{
  "norm_place": "pre",
  "qk_norm": false,
  "init_std_up": 0.0706
}
Each number is 128 + 32 x the weight over the matrix's rms, rounded and kept within 0 to 255. Layers, rows and columns count from 0.

# layer 6 MLP up, 448x192, rms 0.0707, rows 342-347, columns 0-191
[[151 142 114 161 145 142  86 119 147 116  75  46 138  66 133  85 107  97 162 146 124  75 120 127 107  50 196 106 128 103  80 121 150 173 113  98  99 130 106 157  90  79 135 100 108 193 169 154 131 129 124 143 122  95 104  81 116 145 157 121 108 177 174 141 196 118 147 138 141 130 163  82  97 143 155  92 140  95 122 144 174 170 171 138  95 118 132  81  95 101 133  97 180 122 136 151 127 158  81 108 144 145 168 155 102 132 187 153 118 212 170 141 111 120  87 165 121 140 165  83 120  73 132  98 122 116 134  94 125 119  74 122  80 159  72 119 128 181 225 140 128 117 113 137 109 133 119 128 145 146 117 111 124 144 164 122 115 144  77 193 161 115  99 106  75 137 158 166  57 130 117 169 206 168  47 127 107 108  89 123 131  99 142 101 101 184 115 177 100 210 121  97]
 [155  99  80 132 134 160  88 194  97 135 198  99 120 135 113 132 135 196 121 140 175 143 199  95 195  66 160 122 182 160 205 131 161 134  94 142 115 143 146  94 131 150 101 101 134 132 118 145  98 165  61  70  98 114 133 113 122  97  59 113 118 108 115 142 149  84  85 101  62 148  97 159 169 148 152  92  60 103 128 166 110  99 101  86  76 154 128 153 138 171 208 115 151  90 149 145 163 121 132 141 131 155 117 114  82 145  74 147 140 111 111  93  97  66  94 155  97 163 173  80  85  73 120 167 191 108 124  71  70 161 148 162 129  89  92 139 198 115 106 124 148 142 124 154 136 166 143 143 114 107 114 180 150 129 160  77 140 124 140 147 181  51 156 140 133 103  85 135 128  65 118  81 190 157 120 109 163 106  74 157 120 158 109 134 129 194  68  95 171 101  79 105]
 [125 120 126 141  81 152 173 132  90 110  70 125 132 140 151 108  88 166 105 115 102 126 113 116 187 161 111  83 123 108 145 135 160 134 117 171  99 114  69 115 174 146 151 109 105 134 160 151 142  74 104  88 115 176 133  52 182  93  84  95 145 127 130  72 167 105 131 111  48 139 129 156 117 119  97  87 120 120 134 136 164  80 181 115 149  90 133 155  98  96 172 162 151 142  92 166 124 131 107 149 158 119 135  81 127 111 110 117 116 143 168 131 145 110 203 116 117 107  86  60  99 163 119 119 132 103  81 150 159 155  94 135 104  87 104 163 123 117 106  83 158  97 141 105 115  70 131 160 146 185 142  83 130 149 191 116  86 100 129 158 140 164 131 112 144 195 165 132  62 127  97 101  88  58  97 138 144  97 160  88 171 160 116 172 213 114  49 101 102 149 119 120]
 [183  92 123 138 110 156 110 124 127 144 122 138 151 106 131 158 123 147 119  97 156 125 120 119 181 151 187  83 127  67 116 127  88 124 172 158 105 123 140 151  99 183 118 129 125  81 150 145 106 114  74 149 152 161  82 154 164 126 158 101 109 123 129 154 153 120 172 174  78  96 111 133 125 180 127 138 114 147  65 122 127 146 133 152 155 156  96 142 120 111 125 139 165 133  93 131  52 154 128 158 184 134 126 129 141 160 125  62  87 154 146 178  66  83 126 109 144 112 168 158 127 106  85 104 113 157 159 118 129 164 180 126  60 165  88  78 143 127 197 143 177 182 150 145  95 145 131 120 146 174  93 126 158 123 115 179 158 178  94 130 203 136 124 108 176  84 112 150  99 119 105 162  95 127 126 147 132 176 114 131 143 109 113 106 155 112 111 120 101 132 172  86]
 [138 203 142 113 114 108 109 111 134 102  98  93  78 149 155  81 137 165 113 133 146 156 176 136 168 167 141 163  81  38 195 128 154 158 148 120  74 185 138 160 178 144 119 129  71 126 157  69 142 137 180 160 105 106 105 155 137 138 192 102 169  82 155  96 108  58  81 117 127  89 150 119 130  85 152 157 108 182 175 110 105  75 115 164 130 109 147 140 102 171 136 133 197 120 131  83  91 149 103 124  97 108  95 109 107 101 158 147 108 123 143 150 154 112  90 129 100 166 109 156 128 108 166 161 169 150 173 132  81 103 121 138  91 178  33 125 161 140 139 115 136 112 177 138 165 116  81 146  98 184  67 203 118 166 156 135 109 171 171 105 116 137 134 149  87  77 143 187 151  99 174  76 182 155 112  98 144 129 115 154 108  92  87 164 200 182  90 177 117  86 180 105]
 [133 129 154 124 131 129 117 121 211 115 146 125  99 130 106 120 163  54 123 113 112 138 138  95 132 116 104  73 161 105  97 121 142 168  78 129 106 115  86 126  95 103  92 113 130 107 112 135 140 195 184 133 198 121 154 149 105  74 140  96 123 109 169 113 114 159 117  66 166 112 106  74 144 197 141 148 130 125  88 114 124  59 155 112 158 133  85 134 120 109 140  79 107  90 128 161 156 200 194  92 154 183 110  72  54 144  99 132 171  61 160 134 139 137 113 135 156 100 155 156 104 133 184 145 133 162 100 143 121 148 149 174  65  62 123  64  95 114 136 159 120  65  66  97  76  94 151 184 149 120 100 117  96 139  80 115 156  95 103 156 152 119 117 184 101 138 107 134 131 110  98 133 124 102 153 133 146 101 132 154 132 142 111 136 119 127  96 165 158 106  79 112]]
# layer 6 MLP down (transposed), 448x192, rms 0.0705, rows 342-347, columns 0-191
[[172  88 142 158 119 142 154 137 167 159  51  73 115 160 214 127 106 140 169 123  83 138 141 124 169  94 118 114 137 126  90 183 160 113  93 186 134 139 121 102  99 132 116 116 108 154 152 128 132  82  71 119 186 108 134 104 148 166 164 115 129 151 112 172 150 128 143  93 120 134 126 134  92 132 118 110 149 181 116 127 130 130  88 117 175 147 158  30 135 108 153  39 207 126  67 145  81 133  61 159 121 170 131 162 133 113 178  93 174 135 116 120 136 138 135 154 168 111 114 130 107 134 113 101 131 151 105 139 160  99  99 161 132 150 140  97 162 121 111 123 157 116 159 111  80  97 151 109 137 180 148 103 165 128 145 158 179 143 138 131  93 130 173 142  99  76  89 161 117  86 141 197 187 117  80  97  91 140 134 147 170  24 166 162 119 139 134 135 138 137 188  80]
 [183  88 168 194 140  81 127 138 100 149 153  91 110 128 116 116 149 126  92 159 126 125 185  65 157 110  85 113 169 147 168 118  99  73 147 137  65 135 105  87 108 106 140 143 122 134 106 139 146 189 145  94 157  97  81  86 179 111 158 107 100  83 146 149 102  89 103 130 124 109 155 147 129 142 126 163 115 118 119 115 156  85 115  77 101 108 126 139 128 133 119 202 140 135 138 137 127  89 155 166  84  88  92 107 143  93  84  70 152 105 141 125 106 121 121 187 119  83 124  61  92 132 158 158 166 119 112 124 100 156 149 185 125 121 124 117 158 112  93 121  91 143 128 129 131 116 142  22 137 123 170  70 107 233 143 107 202  77 215  20  87  87 165 116 143  87 109 161 130  99 119 115 195 121 142  63  89  78 128  77 146 163 183  99 146 153 156 146 101 146 101  24]
 [134 139 195 139 166 137 160  87 185 138 112 171 140 109 109 150  91 131 129 125 112 153 153 122 153 149 168 144  67 112 133 122 120 135 125 135 125  72  86 152 141 159 149 181 162  80 160 141  78 158 103 134  82 115 113 100 137 144 174 128 158 150 131 128 141  94 140 131  95  62 119 197 124  96  85 183 148 133 135  88 166  78  83 137 105 145  77 161 121 162 134 159 142 152  96 181 119 121 120  91  46 103 157 102 105  55 109 158 149  94 123  77 192  95 151 111 104 126 122  95  83 164 208  58 152 137 138 106 113 111 170 178 130 118 101 138 222  86 100 124 137 175  74 156 156  72 176 164 176 147  75 107 119 101 128 144 213 160 201 113 148 167 134 127 130 131 150 130 129 115 127 132  79 129 143  63 152  93 125 112 196 104 180 145 132 159 129 116 107 148 117 136]
 [165  89  94 124  98 121 191 132 152 157 142 126 180 123  95 114 100 106 126 117 196 115 101 153 163 159 119 163  67 143 118 139  96 145 130 193 109 150 127 106 173 131 156  62 129 145 144 120 172 128  72 140 109 138 117 145 143 126 159 110 132 156 131  64 106  98  92 109 126 137 122  80 148 145  56 120 128 132 184 178 102 146 143 140 152 183 120 124  75 141 196 158  85  76  89 162 180 111 159 133 142 176 143 103 109 105 135 128 107 179  85 127 161 148 100 126 184 142  99  99 106 145 124 110  75 129  94 186 163  98 104 117 148  76 117  82 115 137 143 142 114  46  93 114  83 135 159 103 151 135 173 127 167 120 101 144 164  69 131  62 121 126 113 135 118 164 132 154 134  85 167  90 192 140 176 141 204 120  97 111 131 144 125 141 136 150 120 139 100 114  62 150]
 [183 139 147 118 133 185 101 157 186 136  93 119 146 126 148 195 170  97 171 185  73 140  70 129 163 131 170 122 132 139  61 144 186 160  49 172 107 110 119 179  98 163 146 151  72  77  93 175 104 103 144 158 177 139 101  80 133 160 131 120 128 171 180 132 124  84 134 176 146 105 107 162 122 103 125  98 174 121 163 112 141 151 168 148 183 160 151 151  88  89 148 181 166  64  88 109 183 132 117 173 160  90 143 134 136 184  93 125 108 130 131 122 148  89 128 148 140  72 113 166 125 139 113 157  84  81 177 101 149 112 117 101 134 100 110 168 133 132  97 173 174  99 154 163 138 120 137 118 166 162 142 154 175 140 157 158  84 156 134 143 115 113  78 145 132 148  98 170 119 163 153  97  58 132 136 165 133 105  88 147 169 140 167 103 103  79 110 143 130 159 109 120]
 [152 138 108 105  96  88 131  82 156  94 188 111  62 150  89 137 101  78 190 122 132 107 124 140  53  77 110 100 141 127 126 146 106 118 118 170 142 132  96  84 122 137 141  61 155 152 179 128  50 134  69 133 120 164 124 116 187 115 129 122 134 179 109 168 142 107  70 152 148 157  97 161 159  81 143 171 122  77 114  97 155 113 167  94 151 107 131 174 131 143 151  83 183 124 120 158  86 140 117 151 114 158  84 129 146 173 114 140 152 111 105 103 174 169 110 142 113 108  99 109 115 182 126 128 103 122 118  95 131 132  98 112 132 126 136 127 104 137 123 181  43  80 134 147 135 134 166 139 109 121 167  73 116 175 145 224 199 130  75 110 133 139 131 138 141 152 182  88 131 161 146 143  82 144 151 121 121 127 117 145 147 128 112 144 194 122 121 173  76  79 132 130]]
# layer 6 MLP gate, 448x192, rms 0.0705, rows 343-347, columns 0-191
[[146 101  95 123 151  87 114 141 141 134 138  88 140 123  94 152 131 120 130 106 166 127 131 102 104 143  96  91  96 153  92 135 126 114 159  99  94 136 149 169 106 162 166 164 110 116 106 151 163 185 142  83  52 112  87  81 127  66 107 193 118 108 140 198 160  83 125 129 151 114 136 146 127  32 166 184  72 202  66 158  83 123 111 126 162 179 176 116 155 193 134 184 130 120 117 174 130 170  97 146 152 177 179 128 104 157 158  42 157 156 131  76 162 120 103 131  91 136 109 122 133 149 157 190 146 117 105 115 147 156  93 146 120  81 137 179 118  95 123 121 110 154  97 135 137  78 150 115 129 160 125 127 135 152 153  99 173 103 126 125 104 161 123 112 157 105  94 104 105 123 217  75 148 113  75 117 125 106 153 111 117  93 159 125 104 144 129  94  60 101 148 139]
 [126 172 140 128 164 101 158  88 108  88  89 133 133 160 112 115 142  97 148  34 172 148 115 147  76  94 167 162  76 150 125 116  74 115 113 151 120  89 115 129 126 102 146 138 126  93 132 110  86 146  89  63  83 142  73  99 177 151 206 131 111 112 152 153  92 131 129  67 132 106 107 147 131 124 156 181 116  88 139 138 117 159 117  98 153 124 145 180 108 184  88  96 118 126  93 137 135 119  96  56  64 135 101  98 128  93 126  86 139 160 129 108 155 105 118  92  76 150  82 183  90  90 151 109 172 175 191 108 143  64 159 115 147 138 147 137 152 112 149 125 142 181  82 106 147  83 181  74 125 108 101 137 144 156 133 123 140 147 107 134 132 141 153  93 127  60  82 102 150 136 133 153  81 137 206 139 134  94 110 133 114 112 184 150 113 150 183 155  91 123 146 149]
 [160 126 105 163  95  69 157  98 145 175 119 155 143 157 107  39 167 114 111  40 125 161 133 207 141  98 127  90  90 156  79  94 110 145 131 189 138 119 128 167 152 110 170 127 205 101 149  82 162 102 192 119  68  89 112 117  92 153 162 138 139 136 124  65 115 105 134 102 131  88 142 122 110 115 128 152 157 122 145 157 144 148 169 162 135 114  60 124  99  94 136  74 132  89 124 141 156  92 216 140 111 123 139 146 144 150 157 155  98 186  83 125 166 145 147 104 139 159 124 145 124 121 170  75 103 178 151 163 179  69 107 156 134  93 124 122  86  99 152 116  37 124 139 132 122 198 123  84 117 113 144 109 136  73 106 147 129 113  82 134 115 150 122 141 148 115  76  96 134 108 132  77 148 176 200 133 132 122  96 133 129 127 141 131  64  87 134 178 124 141 101 148]
 [107 152 144 119 125 124 109 106 111 174  99  88 178 154 159 106 124 118  78 108 139  97 108  99 109 123 124 116 134  60 195 140  75 105 112  78 134 145 161 157 177 138  81 125 134 107 176 104  88 155 119 126 101 121 105 200  99 130 129  85 117  86  94 155 166 134 185  73  87 131 172 132 128 120 180 113 171  81 172 149 119 154 183 169  87 141 163 148  86 140 107 105 130 137 114 143 168 166 153 118 119 176 117 176  54  88 134 129 102 127  82 117  93 178 216 136 142 106 154 146 103 132 149 202  69 112 119 129 168 122 106  79 109 165 124 104 195 168 149  92 104 123 110  66 179 153 150 179 125 152 170 173  98  76  82 161 134  61 160  85 122 159 143 115  77 155 137 168 142 165 103  61 100 140 147  73 106 103 217 126  90 121 148 135 138 174 131 146 138  86 152 134]
 [141  95 142 110 148 170 143 107 141 122 129 101  93 182 149  90 103 139 121 157 204 142 141 110 100  86 125 132  72 154 150 132 108 144 102 122 125 129  87  94 153 126 140 117 155 133 118  75 142  93 120 190 124 200 130 109 139 179 157 141  90 143 127 155 182 122  98 141 146 137 146 192 203  93 144 145  96 139 137 133 141 131 109 168 140  97 170 169 121 123 114 175 100 126 155 102 134 166  88  98 112 148 181 124 165 101 184 145 138 158 123 101 185  69 151 126 110 134 118 118 110 161 106 151 110 112 130  92  91 153 148 149 157  63 113 179 105 149  89 135 126 163 171  93 114 126 114  96  74  92 134 213 115 133 158 143 158  97 121 126 140 103 170  85 170  79 125 145 125 112 128 173 125 152 122  70  99 111  69  92 159 127 139  62 105 157 120  95  89  79  83 144]]